Weights of a small GPT-style language model, trained from scratch on English Wikipedia.
Size: 16 layers, width 192, 6 heads of 32, MLP 768 tanh GELU, vocabulary 8192.
Architecture: RMSNorm after each block, value embeddings.
Training: a variant of Muon for these matrices, 631M tokens, 2992 steps.
Each number is 200 + 30 x the weight over its row's rms, rounded and kept within 0 to 999. Layers, rows and columns count from 0. The size before them is the row's rms in percent of the matrix's.

# v: layer 2 attention value, 192x192, rms 0.0435, rows 34-63, columns 0-63
# o: layer 2 attention output (transposed), 192x192, rms 0.0831, rows 34-63, columns 0-63
# q: layer 2 attention query, 192x192, rms 0.0449, rows 64-86, columns 0-63
# k: layer 2 attention key, 192x192, rms 0.044, rows 64-85, columns 0-63
v34,097,197,218,217,184,190,222,139,159,209,214,165,183,186,187,239,205,249,208,190,203,215,248,177,250,202,158,184,210,210,199,168,214,179,224,203,191,205,232,197,206,194,164,137,236,227,231,185,176,184,253,222,196,219,246,178,170,246,213,200,215,141,209,235,261
o34,098,220,176,204,207,253,213,211,245,186,211,239,215,199,174,182,215,180,224,202,179,203,137,221,240,220,216,172,224,221,145,210,202,203,177,178,170,248,210,167,207,176,179,226,173,200,250,223,230,173,145,167,226,169,167,240,180,206,271,189,196,214,194,196,209
v35,097,204,234,234,240,207,256,211,207,224,208,160,179,212,189,191,245,174,240,234,220,202,174,155,179,140,228,189,167,238,217,203,188,214,176,234,231,173,212,203,207,211,229,237,242,229,209,178,222,195,207,165,225,202,225,255,204,175,202,171,252,191,205,176,189
o35,092,224,185,211,224,179,204,150,215,189,147,221,224,202,170,249,197,207,244,171,195,205,197,241,213,191,193,281,208,163,209,229,238,197,183,195,217,211,156,168,165,195,219,164,183,226,132,156,185,219,177,259,184,144,239,236,162,207,161,190,124,188,199,221,230
v36,101,210,183,180,174,229,109,117,191,219,219,160,175,127,174,163,214,198,175,211,175,202,236,217,203,221,172,227,222,200,168,201,210,170,237,178,204,151,189,228,197,202,213,162,132,195,183,261,197,241,182,226,173,192,228,166,195,221,181,159,216,212,189,212,164
o36,096,208,236,185,199,216,219,207,200,192,219,188,189,201,187,224,215,140,228,207,195,245,251,201,219,199,256,220,227,160,213,194,251,229,232,179,202,210,194,181,220,189,208,184,189,169,213,199,249,243,226,176,220,197,240,167,224,224,207,195,237,218,192,213,268
v37,102,172,191,261,180,197,224,204,234,179,173,167,249,195,223,190,180,185,173,179,266,166,198,172,212,204,206,138,211,227,179,237,199,190,236,174,167,174,224,227,185,189,246,150,204,181,188,228,205,148,201,208,229,230,180,182,140,206,194,186,217,187,106,212,193
o37,095,172,157,218,239,187,224,173,190,210,194,241,169,174,163,220,221,153,198,191,189,231,183,146,252,244,179,197,185,211,224,195,183,192,181,178,171,209,231,198,196,226,164,225,203,215,244,200,250,236,170,180,172,175,221,209,215,200,182,201,229,232,248,207,196
v38,107,212,183,229,180,196,239,239,176,199,240,212,258,202,178,196,230,195,228,179,204,204,208,179,246,155,166,288,175,233,182,215,215,184,206,199,209,228,178,249,157,174,217,212,195,202,169,237,162,161,228,244,248,202,222,162,221,220,124,256,210,191,232,196,225
o38,095,248,231,200,149,253,218,182,169,206,189,175,234,199,197,155,206,195,221,241,172,159,169,221,237,128,156,236,274,223,240,242,228,199,201,252,174,194,221,190,249,219,202,220,218,211,180,226,187,217,159,160,164,223,199,221,198,179,249,209,147,245,231,251,200
v39,097,195,186,263,183,200,195,129,240,218,164,215,212,206,182,286,220,206,211,232,184,189,193,262,166,202,170,188,187,264,248,176,223,191,170,237,171,221,186,179,211,260,170,254,194,171,180,258,204,225,233,238,196,203,175,223,199,217,192,187,195,218,194,171,191
o39,093,177,177,180,196,245,207,235,208,218,206,171,196,187,187,165,104,200,151,210,246,169,237,238,205,181,184,189,172,171,194,231,131,203,224,181,217,115,218,191,192,163,143,214,245,166,231,177,209,169,194,153,206,220,206,185,172,198,181,142,230,181,215,198,150
v40,095,177,183,242,239,197,188,208,152,152,225,255,224,278,207,234,238,165,211,178,206,151,224,174,198,230,198,169,230,115,149,233,170,184,155,202,173,227,202,236,170,211,217,220,211,229,243,151,202,181,183,181,209,233,178,199,199,175,230,152,191,218,234,198,189
o40,086,242,218,249,250,166,146,176,246,218,167,201,217,231,180,207,188,153,194,196,210,233,147,218,223,197,198,208,200,198,186,174,185,207,191,234,203,170,159,149,190,208,176,197,193,227,209,233,177,227,190,210,174,274,160,216,176,245,242,239,202,234,173,172,228
v41,097,203,174,210,165,171,222,212,196,185,202,150,182,266,197,155,248,160,245,210,199,240,190,174,188,233,231,170,181,261,192,235,229,248,224,200,220,158,223,196,224,186,191,202,205,221,225,226,176,213,234,213,178,151,217,190,166,194,228,263,149,243,306,253,226
o41,094,226,230,161,166,197,167,220,166,173,177,189,204,171,209,205,180,161,233,158,143,246,167,199,178,151,187,219,178,179,139,153,222,201,253,193,178,168,159,198,181,227,274,208,211,205,248,164,195,199,185,196,224,213,167,235,160,153,220,174,229,160,185,209,188
v42,098,222,196,236,116,187,185,247,259,159,215,206,235,170,222,200,158,197,168,151,225,247,197,197,236,238,194,174,177,178,182,192,248,224,208,171,217,200,143,207,200,149,266,224,208,194,238,185,181,204,229,196,223,202,196,206,225,227,241,173,190,225,257,254,208
o42,098,192,221,137,197,261,131,212,219,229,176,222,192,209,179,163,224,195,179,220,130,218,182,175,243,210,184,153,181,241,253,241,184,223,178,174,204,148,186,209,141,259,167,178,195,217,209,205,174,153,189,170,148,203,134,193,247,178,241,244,202,207,167,152,154
v43,104,211,206,203,232,175,217,225,190,177,177,194,208,155,159,208,163,225,202,119,164,181,284,174,152,225,203,193,164,216,237,145,153,165,241,214,218,188,246,261,185,207,173,156,218,160,246,184,207,223,251,219,173,185,176,210,250,186,185,143,239,222,187,209,177
o43,094,176,208,209,216,247,213,259,195,199,216,199,183,227,178,208,219,136,170,264,219,251,210,188,210,207,173,155,206,182,209,234,255,182,190,213,238,234,203,223,269,261,196,182,262,233,269,159,218,213,168,201,221,206,155,199,176,205,224,225,216,174,254,206,251
v44,094,199,181,231,166,235,212,201,157,215,212,213,206,211,231,182,202,249,239,194,223,244,168,212,168,196,244,139,215,191,256,191,173,207,217,186,211,234,246,169,198,150,247,201,217,182,196,221,224,168,235,240,182,212,210,165,155,155,200,185,219,166,170,168,204
o44,096,248,233,183,220,238,154,159,209,185,221,124,185,206,187,238,193,168,170,265,197,177,219,219,192,181,167,197,162,220,193,203,214,137,160,179,219,209,118,224,193,228,204,244,188,252,215,202,213,213,167,186,288,200,263,182,233,150,196,222,170,229,220,210,155
v45,092,190,169,200,205,184,212,193,190,201,278,167,198,179,165,167,255,169,185,245,212,166,233,201,202,193,199,200,168,243,187,217,228,180,209,222,260,179,141,187,206,202,167,147,195,194,159,243,194,187,195,212,126,204,140,174,222,176,233,212,209,213,195,236,251
o45,086,256,236,205,213,181,262,188,202,243,208,143,241,202,210,204,213,250,233,262,182,188,187,187,239,184,189,255,259,156,202,203,238,205,253,240,170,153,262,190,164,205,252,172,188,229,254,208,176,266,203,166,257,209,215,192,164,178,180,219,216,184,195,210,203
v46,096,199,190,203,220,230,271,160,184,174,263,219,227,245,196,186,209,175,179,205,207,237,172,170,211,208,110,201,252,215,168,202,242,218,203,192,208,222,235,192,205,138,167,194,181,167,196,225,245,201,205,185,179,190,197,241,219,244,227,184,190,181,193,220,232
o46,095,292,167,217,196,169,207,173,198,199,232,220,210,220,227,175,240,238,192,230,179,207,211,202,223,234,242,263,242,216,236,167,226,242,174,187,149,173,158,183,198,198,190,182,223,223,217,208,185,153,238,214,197,137,140,172,203,186,181,168,181,208,249,203,195
v47,098,185,152,150,189,198,168,234,183,148,175,142,263,232,122,150,206,187,215,190,164,231,191,169,193,182,259,193,205,182,236,209,242,208,197,146,209,170,220,172,216,195,222,231,230,230,163,204,198,189,195,265,189,164,196,221,232,230,155,194,216,208,182,169,155
o47,093,247,221,185,217,235,201,215,184,166,265,192,133,223,224,225,177,161,199,265,221,221,229,188,221,178,179,191,198,221,250,169,242,217,146,177,198,186,159,251,217,187,201,154,208,123,199,200,209,202,205,174,211,200,186,169,221,254,186,198,174,164,227,222,202
v48,097,213,222,233,184,242,188,256,171,210,189,168,212,152,202,199,217,185,197,152,206,205,161,203,211,199,225,140,204,232,224,234,186,181,218,167,196,208,233,140,226,224,192,186,192,194,215,226,221,238,228,175,200,197,231,204,156,227,218,144,197,176,166,195,154
o48,095,222,168,251,214,198,179,243,216,196,193,191,176,197,168,205,181,239,145,207,217,193,169,214,187,163,161,230,178,209,197,181,202,202,170,168,222,214,191,271,178,181,173,222,184,210,201,193,261,183,223,216,212,168,199,157,207,190,222,254,170,195,243,238,242
v49,106,193,174,223,222,201,174,225,202,177,195,208,218,169,221,222,192,193,152,180,240,188,265,235,201,162,188,160,183,203,182,179,237,143,205,207,237,222,183,222,254,203,131,204,205,249,227,202,270,171,196,157,177,167,214,194,233,172,178,153,155,207,170,186,207
o49,100,220,155,262,258,174,218,219,211,170,234,260,266,232,163,159,161,207,181,185,228,192,151,180,227,238,150,186,203,197,254,238,194,190,163,152,233,172,163,238,192,223,251,213,182,214,247,232,148,153,172,203,198,164,194,198,228,232,158,193,170,154,189,249,215
v50,102,175,156,188,208,139,195,228,233,191,168,188,166,221,201,249,200,193,240,203,210,202,142,199,261,269,236,250,207,193,219,156,159,133,173,221,192,181,202,252,229,184,245,185,164,193,204,241,201,201,195,157,174,174,170,147,162,165,242,249,210,241,185,268,218
o50,101,217,195,117,209,174,220,188,190,173,268,233,241,208,199,180,206,171,195,198,279,236,217,196,228,209,198,208,151,263,185,244,236,235,256,201,173,197,220,159,172,194,169,209,203,172,168,198,201,200,241,213,218,207,232,179,216,208,188,218,171,198,210,138,174
v51,093,216,194,233,234,212,187,220,203,221,202,194,229,197,163,182,177,233,248,168,183,180,202,221,198,195,214,192,239,236,198,234,185,172,190,200,195,212,241,265,179,179,195,216,216,235,231,171,228,185,233,192,191,199,176,203,142,236,199,150,260,227,203,246,172
o51,088,221,211,259,220,266,146,232,180,207,267,173,194,204,183,197,191,198,120,183,219,218,188,203,261,149,206,221,134,225,216,218,216,232,140,234,189,191,147,164,153,202,174,172,178,183,210,199,214,232,207,197,182,227,185,206,240,231,197,264,197,213,185,220,229
v52,117,190,181,213,225,182,213,229,185,224,185,216,163,200,150,135,184,199,222,262,198,172,159,256,223,146,256,177,203,184,272,201,211,228,162,242,221,206,217,228,225,203,227,181,235,247,172,190,246,240,195,221,189,232,168,235,218,201,174,236,191,212,179,222,209
o52,108,148,181,226,250,154,178,191,163,168,213,198,220,163,175,222,174,248,266,220,239,125,138,238,170,215,256,212,169,124,252,165,170,184,209,205,149,210,174,224,251,198,206,205,263,205,201,142,215,210,246,185,191,198,225,211,212,241,219,222,159,240,203,158,222
v53,101,215,239,151,219,214,198,212,186,170,149,160,175,140,223,195,178,216,191,119,183,185,230,224,194,195,207,178,220,214,229,222,193,230,192,172,212,195,190,208,221,238,235,202,155,181,170,136,179,209,249,161,199,174,175,227,212,214,254,255,173,203,185,204,227
o53,098,224,164,216,169,131,138,218,219,195,146,213,233,249,187,235,227,212,200,198,218,269,244,196,225,150,218,204,186,217,189,201,199,179,210,186,198,227,183,221,214,141,207,209,247,174,252,234,264,183,202,202,246,213,246,213,198,217,217,232,146,203,225,175,182
v54,102,176,226,198,139,192,207,238,223,237,181,139,188,159,188,142,139,188,209,207,221,228,228,179,192,167,213,179,249,182,176,222,177,198,202,224,266,205,248,207,229,262,214,172,210,175,164,207,192,209,178,192,159,183,227,225,214,204,247,203,202,220,184,196,238
o54,094,236,154,195,199,142,246,211,222,151,206,253,185,133,205,227,183,187,174,245,197,231,154,245,186,217,261,224,218,170,209,220,203,178,208,190,235,214,215,216,196,176,183,214,189,163,163,191,226,228,223,195,269,218,271,199,171,235,236,172,161,172,198,205,195
v55,104,204,176,175,239,162,250,153,246,224,180,199,199,209,212,169,186,169,245,162,214,251,220,203,250,212,276,198,202,169,256,210,180,220,184,203,225,206,167,226,162,183,183,154,237,228,210,165,209,271,244,233,201,193,196,236,154,186,194,277,153,160,176,170,220
o55,102,165,237,145,175,175,197,201,196,237,258,179,189,170,163,282,219,250,213,231,155,223,194,169,196,227,199,238,206,173,165,171,187,184,216,157,199,184,235,262,247,198,248,215,171,164,172,217,218,163,228,149,180,243,223,220,164,255,201,205,189,182,201,231,210
v56,110,158,222,194,172,242,180,185,260,185,169,228,218,196,205,225,232,207,185,196,196,249,228,204,183,199,175,182,217,195,175,236,217,196,240,193,195,175,221,233,177,166,213,185,149,229,215,263,205,219,162,236,202,206,253,160,241,178,221,212,250,169,224,146,222
o56,105,241,154,249,218,243,185,194,163,212,153,200,208,172,188,136,193,209,184,148,190,210,235,237,178,162,185,190,193,262,199,249,192,156,222,195,182,216,204,197,241,220,172,174,230,194,261,204,223,216,241,133,239,176,189,223,184,213,258,251,178,219,199,260,166
v57,104,215,138,202,222,221,187,197,215,207,181,201,177,195,203,173,133,193,211,219,211,227,179,147,191,170,207,240,229,239,220,206,182,237,217,180,220,165,246,186,167,197,204,213,221,234,207,212,169,170,189,227,152,167,199,152,224,174,209,138,252,218,202,182,214
o57,095,188,222,191,188,225,238,256,181,181,209,173,186,208,196,243,278,195,205,219,159,209,214,137,185,211,225,188,210,150,178,202,196,216,177,221,212,220,171,242,211,213,192,175,220,191,177,207,168,239,229,166,231,177,224,237,195,276,204,169,190,211,230,207,191
v58,107,219,157,226,225,254,155,219,181,156,193,202,211,182,199,235,195,200,233,196,242,170,223,229,160,229,203,193,169,207,201,201,245,186,172,236,206,215,204,239,200,208,227,209,240,189,227,207,208,177,177,159,205,190,207,149,214,198,184,153,173,202,192,150,164
o58,108,242,208,252,143,229,185,216,154,178,154,284,148,206,218,193,190,165,153,210,203,204,242,213,215,149,204,123,152,198,202,222,190,203,202,172,173,210,175,173,131,188,164,240,194,207,225,192,146,208,170,203,198,174,169,271,217,218,217,217,197,181,240,190,220
v59,105,193,205,216,226,174,141,246,224,172,179,222,171,213,203,218,237,230,181,245,162,206,263,177,221,192,174,262,192,178,148,168,154,196,227,205,203,187,147,203,231,168,180,191,188,188,177,192,149,187,126,148,181,208,177,190,200,260,209,192,229,224,192,186,179
o59,106,186,214,205,198,234,160,194,245,191,176,196,159,261,196,144,116,174,186,162,226,191,228,180,196,207,208,141,178,141,215,233,256,214,189,185,225,174,238,230,203,279,204,230,244,167,220,251,198,217,244,214,222,220,219,190,176,153,228,166,205,232,180,217,209
v60,098,184,194,192,151,158,230,196,190,209,214,153,201,198,184,146,219,186,234,238,218,226,156,158,219,200,218,193,235,206,195,203,165,190,160,182,214,219,204,176,178,154,176,211,175,154,204,113,158,229,247,214,212,223,210,199,199,178,169,188,191,214,201,165,205
o60,090,219,198,174,209,182,240,164,206,206,207,179,203,182,193,182,242,247,248,216,150,224,236,162,172,182,214,156,250,166,192,187,203,223,232,251,121,176,240,205,229,141,231,164,227,173,165,237,200,164,208,213,236,176,199,208,166,213,240,172,273,160,192,206,202
v61,105,191,191,172,184,185,181,185,163,214,188,149,147,199,212,170,192,177,183,168,221,202,192,203,221,159,245,199,175,153,219,220,243,214,226,220,188,188,192,204,209,229,220,240,178,224,183,151,170,224,259,254,194,263,219,277,203,234,162,204,177,242,248,200,201
o61,100,216,161,152,141,168,161,152,247,204,221,182,211,179,192,222,226,192,277,242,172,180,194,202,189,200,218,232,243,170,184,182,203,179,180,232,200,130,192,210,236,157,193,202,239,205,209,222,164,166,180,147,211,177,183,154,188,194,251,206,205,117,192,196,245
v62,106,228,219,193,139,234,201,197,170,228,234,142,241,198,220,176,210,261,213,211,241,185,204,133,236,242,196,215,218,188,228,197,186,218,171,252,198,192,246,220,193,156,212,220,179,235,210,222,200,163,163,191,221,195,196,224,201,172,208,187,245,167,219,239,228
o62,099,200,181,234,276,219,232,145,136,203,221,197,225,168,161,177,260,187,154,150,170,170,186,202,209,197,167,225,259,239,203,202,279,224,197,171,160,203,149,232,177,238,133,197,231,198,165,201,195,241,217,181,146,202,261,216,241,202,228,232,154,212,202,159,201
v63,110,238,210,161,241,159,182,216,195,199,252,201,226,134,174,240,190,232,185,221,193,205,203,194,190,180,228,216,234,208,121,203,142,163,220,194,172,124,250,249,223,189,219,177,213,250,191,183,174,168,277,213,214,191,179,190,159,206,198,212,190,221,180,186,226
o63,098,165,240,141,202,204,186,214,183,133,171,233,188,204,202,211,247,136,175,201,218,264,205,144,261,248,235,206,184,190,176,204,256,271,179,221,192,237,155,205,214,173,199,197,188,125,205,213,201,229,185,194,179,200,153,183,222,212,212,178,224,203,252,189,192
q64,105,192,208,207,218,242,159,157,143,158,178,252,159,243,166,238,218,167,193,173,170,160,236,206,271,208,152,177,179,217,215,207,162,183,167,168,222,216,172,162,164,240,146,236,175,229,196,202,168,236,210,219,192,233,236,217,204,233,188,175,200,213,239,179,180
k64,087,228,160,186,172,166,159,222,156,182,219,234,182,170,171,157,198,183,224,189,186,211,166,117,270,202,211,200,201,225,202,197,247,175,119,182,227,260,214,197,235,282,194,225,215,210,182,153,180,157,199,235,236,178,201,207,134,197,162,224,160,242,208,182,252
q65,096,181,161,160,179,246,127,240,210,152,210,245,197,251,222,216,210,152,166,211,178,197,233,194,263,214,179,162,171,221,192,214,151,162,196,162,246,178,199,157,247,215,110,196,186,210,196,208,177,229,220,239,197,247,211,206,226,214,218,196,205,229,218,186,185
k65,121,236,236,176,153,285,228,201,220,178,181,180,238,189,205,244,269,221,183,266,180,147,207,237,196,167,190,199,184,149,227,139,214,191,169,165,253,232,194,207,168,209,194,198,214,269,216,181,192,223,224,194,190,211,211,182,219,156,211,189,233,247,181,217,216
q66,116,213,177,175,173,227,160,232,258,221,231,156,240,189,222,125,198,214,210,274,210,262,197,165,213,198,248,258,160,164,199,177,231,225,243,228,191,164,212,197,239,185,223,188,199,220,195,212,186,190,186,240,216,186,177,219,286,142,226,221,201,205,145,225,206
k66,076,217,203,225,235,202,213,187,230,227,212,252,145,177,173,170,178,178,269,196,230,206,230,154,267,205,202,163,163,199,225,247,247,219,158,231,236,211,184,183,201,210,231,234,195,211,206,183,179,148,204,217,203,158,209,192,187,186,199,239,160,229,151,139,238
q67,091,211,219,203,196,248,198,226,219,171,202,173,202,169,248,196,213,197,190,219,217,184,198,196,200,230,237,249,161,164,234,190,220,150,167,191,165,210,268,215,215,233,190,216,202,249,225,198,172,193,262,212,204,189,205,224,277,214,207,159,211,211,143,243,163
k67,160,212,204,155,195,257,205,183,219,185,205,155,207,190,195,178,236,192,203,241,209,209,190,201,208,170,206,242,177,126,260,185,261,192,167,154,263,257,187,194,155,211,232,216,242,263,205,180,173,199,250,210,179,233,187,182,191,173,219,213,182,234,170,252,212
q68,077,164,174,194,172,141,217,142,190,279,199,176,214,169,178,190,187,257,218,192,201,170,186,197,189,221,209,157,210,216,189,214,243,228,256,233,166,190,176,186,218,155,226,232,168,219,228,225,228,182,215,209,246,237,194,166,222,179,142,224,234,171,181,235,249
k68,136,188,173,212,235,161,194,226,196,210,187,212,184,215,192,235,217,221,176,160,164,219,183,224,206,200,161,148,240,271,135,221,138,223,237,253,163,141,185,179,252,199,191,167,193,125,177,195,209,150,143,212,223,204,187,260,183,235,175,201,199,163,203,170,201
q69,089,211,186,197,193,151,217,214,206,247,193,174,168,205,207,118,185,185,207,182,180,245,204,140,207,190,192,186,204,212,171,206,236,243,198,230,210,182,170,239,230,175,240,149,218,149,199,202,221,202,175,218,231,164,193,196,128,194,212,256,159,204,169,219,212
k69,083,191,208,157,225,256,215,178,188,207,213,140,205,208,238,224,225,211,155,273,205,206,179,207,136,207,197,224,213,127,228,193,201,208,223,143,220,212,193,187,200,166,217,128,243,205,203,178,228,208,203,185,188,225,187,202,190,174,226,201,213,226,180,275,221
q70,087,208,193,229,205,206,199,181,219,223,173,157,180,206,212,191,181,139,250,219,231,223,250,135,205,211,202,248,195,181,203,252,272,209,191,246,171,205,207,232,183,175,204,222,189,224,272,182,210,204,189,202,213,178,162,144,180,152,272,232,179,235,185,158,201
k70,092,172,191,147,192,173,241,256,228,251,204,169,197,241,213,206,194,196,230,210,171,159,166,187,169,165,216,258,271,176,211,225,217,217,200,169,204,189,237,214,228,207,224,188,215,192,227,217,200,147,232,189,230,170,195,190,244,237,196,202,202,189,189,213,212
q71,091,218,124,162,184,187,179,195,229,200,173,172,202,250,204,190,194,227,115,201,215,245,182,173,187,202,161,184,162,189,210,176,222,171,219,186,256,214,164,203,274,205,215,222,181,196,239,230,204,171,201,188,213,177,162,220,129,139,271,221,190,158,180,187,196
k71,092,225,190,189,191,218,238,197,207,155,247,167,194,198,223,155,188,209,160,141,247,187,156,228,200,203,220,208,248,167,185,162,237,209,236,200,161,214,240,212,216,197,195,191,189,202,209,188,202,202,125,198,158,200,246,201,215,259,182,170,147,175,159,156,196
q72,088,210,236,150,224,217,213,183,159,199,188,202,191,169,181,223,146,209,267,188,166,184,222,252,218,207,182,191,162,151,148,208,183,154,266,179,174,182,194,179,134,232,174,137,182,231,244,173,208,237,201,156,220,200,216,187,147,170,196,221,204,201,192,204,191
k72,093,181,250,249,224,223,203,238,159,139,235,175,190,188,159,121,174,169,185,171,179,155,270,161,142,209,215,213,194,233,236,232,150,176,191,227,218,165,175,209,242,189,168,201,222,148,185,242,165,230,263,206,166,194,172,204,235,198,159,217,142,160,235,209,193
q73,097,247,185,164,222,227,161,219,181,192,241,154,200,217,197,217,254,182,172,250,262,205,173,234,177,184,252,250,218,168,172,176,169,233,198,257,176,143,204,259,211,180,197,202,189,212,212,228,216,188,225,204,169,170,234,211,158,173,257,150,247,215,191,217,186
k73,095,234,159,198,201,160,187,190,232,219,176,163,254,145,183,107,160,212,178,201,151,211,160,176,227,207,226,215,197,135,238,243,174,233,205,197,212,234,200,204,203,209,233,195,221,266,212,225,210,175,198,218,223,159,195,187,243,189,242,219,175,201,219,224,210
q74,098,224,183,204,182,232,207,187,153,178,222,238,190,210,223,240,191,225,232,250,244,198,220,216,197,209,181,180,162,205,223,206,216,180,181,251,218,185,197,166,165,229,222,219,179,189,176,167,199,185,197,161,223,201,186,197,286,186,183,198,139,257,180,133,182
k74,096,203,220,180,191,132,167,191,156,209,191,236,219,187,191,243,213,218,196,211,189,160,270,220,178,227,238,246,204,210,187,198,188,149,174,144,160,241,205,204,225,226,169,217,202,146,219,206,232,242,252,200,196,212,188,208,170,173,208,220,179,212,156,236,219
q75,096,222,204,194,176,144,155,226,171,216,137,217,193,204,148,226,184,200,198,245,210,211,202,183,234,152,242,194,181,204,214,217,215,183,268,203,196,202,231,198,241,232,233,229,215,205,229,239,173,229,185,218,169,229,201,179,167,211,176,169,184,260,208,172,225
k75,096,185,185,228,207,210,177,218,225,209,202,229,201,228,268,260,213,219,213,237,117,174,193,201,143,162,153,186,187,256,235,159,227,181,187,218,210,212,216,177,240,186,165,181,193,175,212,205,216,177,171,160,237,187,224,166,223,211,149,227,199,192,224,177,226
q76,091,185,221,197,208,251,207,200,196,216,203,196,204,179,236,194,190,195,180,241,225,245,191,248,194,211,180,168,200,253,169,224,163,188,166,169,185,140,202,188,137,188,219,187,207,259,192,199,143,230,222,169,231,164,219,231,161,199,225,269,150,218,268,205,224
k76,088,199,153,252,232,207,158,193,237,198,214,218,215,196,224,192,141,172,191,196,215,209,198,200,206,187,172,238,165,204,185,217,177,192,230,186,182,240,188,265,167,214,218,199,221,191,188,242,167,251,161,192,179,215,235,210,251,185,200,212,220,218,236,171,205
q77,090,224,209,169,239,217,215,221,229,158,206,185,224,197,207,252,169,227,207,181,212,164,221,233,227,235,188,213,218,230,239,191,212,196,211,236,194,211,221,165,162,221,221,226,177,180,227,211,245,208,222,222,201,218,204,202,176,233,219,200,196,177,195,137,222
k77,091,170,225,166,178,201,186,150,206,177,190,202,179,207,134,200,240,180,211,164,160,202,200,220,213,196,185,213,235,213,224,157,223,190,196,214,208,221,156,194,182,211,200,220,256,174,272,196,248,188,151,177,190,210,225,226,236,202,232,179,178,207,203,156,189
q78,089,220,255,213,200,207,205,241,233,252,206,204,215,174,216,186,242,106,222,248,217,188,181,283,184,217,198,227,185,172,158,253,180,241,187,229,209,202,187,224,184,194,142,187,166,250,194,239,216,273,208,174,240,204,252,145,177,216,222,195,236,203,194,209,152
k78,086,167,162,257,141,226,189,211,196,189,184,191,170,181,179,180,209,239,229,168,195,167,204,216,244,240,146,189,221,199,171,170,216,198,158,177,206,238,175,164,194,218,190,153,147,167,148,222,188,200,198,205,184,203,223,189,190,150,163,164,205,182,225,199,164
q79,093,168,133,185,215,104,146,224,194,192,236,221,191,185,204,175,215,244,188,245,186,184,183,219,199,182,212,223,216,212,227,180,220,124,238,234,182,261,203,197,273,201,186,191,158,205,199,214,183,182,213,224,153,242,210,187,219,206,225,196,191,221,236,223,273
k79,104,153,227,196,207,203,188,230,199,201,193,207,219,214,201,175,203,173,248,161,217,228,165,207,176,203,204,236,168,167,222,163,254,180,194,203,229,207,249,171,175,240,229,231,240,197,250,196,262,184,146,139,179,192,220,216,198,212,208,204,206,168,181,189,158
q80,092,144,253,233,210,205,210,193,209,234,189,213,214,231,163,144,196,225,250,209,239,208,165,228,183,202,188,209,179,158,171,261,217,236,223,222,161,234,221,218,169,192,262,167,201,167,168,167,217,185,190,236,216,217,206,240,176,177,204,222,220,231,172,137,219
k80,097,200,132,203,203,180,242,201,204,235,180,117,196,205,180,175,185,145,213,220,231,197,182,193,192,177,194,212,205,191,224,184,157,194,249,214,211,217,210,227,200,155,207,183,227,246,197,210,189,188,255,221,174,275,195,249,208,156,253,204,169,185,206,170,205
q81,088,210,200,208,193,184,239,210,150,178,260,238,204,245,202,154,201,188,200,183,158,226,241,184,194,217,217,230,231,170,225,191,173,208,220,206,228,163,210,172,194,169,168,249,251,141,203,194,194,169,215,193,231,184,262,155,213,209,218,204,191,176,218,219,206
k81,093,221,251,176,222,168,188,159,186,189,206,227,140,260,190,196,224,251,244,175,194,180,238,222,134,235,230,216,221,219,152,158,204,200,218,188,211,228,223,177,190,190,168,193,176,257,187,169,203,171,174,179,208,181,208,245,198,232,227,217,236,216,205,188,218
q82,091,102,109,224,194,169,208,209,247,200,192,212,185,181,153,194,196,217,152,193,150,185,220,190,216,207,179,198,234,258,251,148,266,206,229,169,231,196,233,228,213,215,205,209,164,181,230,158,215,167,204,183,160,162,196,233,191,213,189,171,181,207,209,219,191
k82,097,263,202,204,211,185,169,193,217,204,257,201,191,227,186,204,213,219,184,196,190,198,235,213,165,181,136,245,211,217,195,257,168,165,224,198,212,196,207,194,225,149,205,135,258,227,193,234,150,184,214,284,220,191,202,209,219,183,240,190,194,263,202,193,176
q83,099,226,175,245,228,199,167,200,210,158,202,249,200,205,230,258,151,211,178,170,205,204,236,222,106,240,174,245,169,209,179,186,155,167,185,171,187,171,265,220,235,219,226,144,206,260,200,234,202,190,183,179,246,219,190,180,251,152,212,190,277,236,239,187,222
k83,096,213,263,216,164,240,214,198,184,176,179,220,176,183,183,214,216,153,190,212,190,152,203,267,213,165,218,182,226,251,150,172,170,238,190,159,192,199,174,164,257,275,199,181,215,220,213,231,217,182,211,197,188,190,217,201,243,237,249,197,203,184,201,271,178
q84,097,216,230,220,203,226,176,172,212,214,181,188,185,175,204,225,188,218,174,149,223,185,206,225,183,235,177,167,203,260,108,158,196,183,202,203,191,197,210,184,202,149,211,167,171,212,255,191,218,234,216,195,231,158,270,210,166,218,212,215,188,146,237,203,198
k84,094,247,228,202,219,182,186,155,221,239,233,202,193,251,189,200,195,223,215,223,177,189,217,309,187,201,135,191,235,206,164,201,146,188,236,178,224,188,141,230,197,194,183,204,186,181,186,192,202,223,224,142,200,210,180,184,180,177,174,203,203,231,200,179,250
q85,094,200,200,233,212,156,163,185,219,247,188,186,220,219,207,140,189,230,229,172,177,154,177,165,262,190,176,229,205,204,239,251,212,197,172,160,195,267,213,169,230,178,181,214,152,201,210,193,202,216,202,238,189,234,235,136,140,160,237,216,192,192,216,174,268
k85,089,234,167,207,169,209,195,225,197,216,232,219,221,216,214,266,202,228,259,213,211,239,207,225,190,206,197,199,200,158,273,216,238,263,250,163,241,196,190,208,182,248,186,215,215,193,173,236,162,206,224,279,212,205,236,226,239,196,199,228,208,232,170,193,153
q86,090,198,191,217,239,195,174,185,182,220,214,227,187,196,185,181,200,199,186,227,171,159,259,227,198,195,165,248,191,224,182,254,219,200,224,230,218,161,242,207,174,206,199,188,189,160,163,202,204,243,207,214,167,233,183,158,216,224,205,233,185,227,190,242,202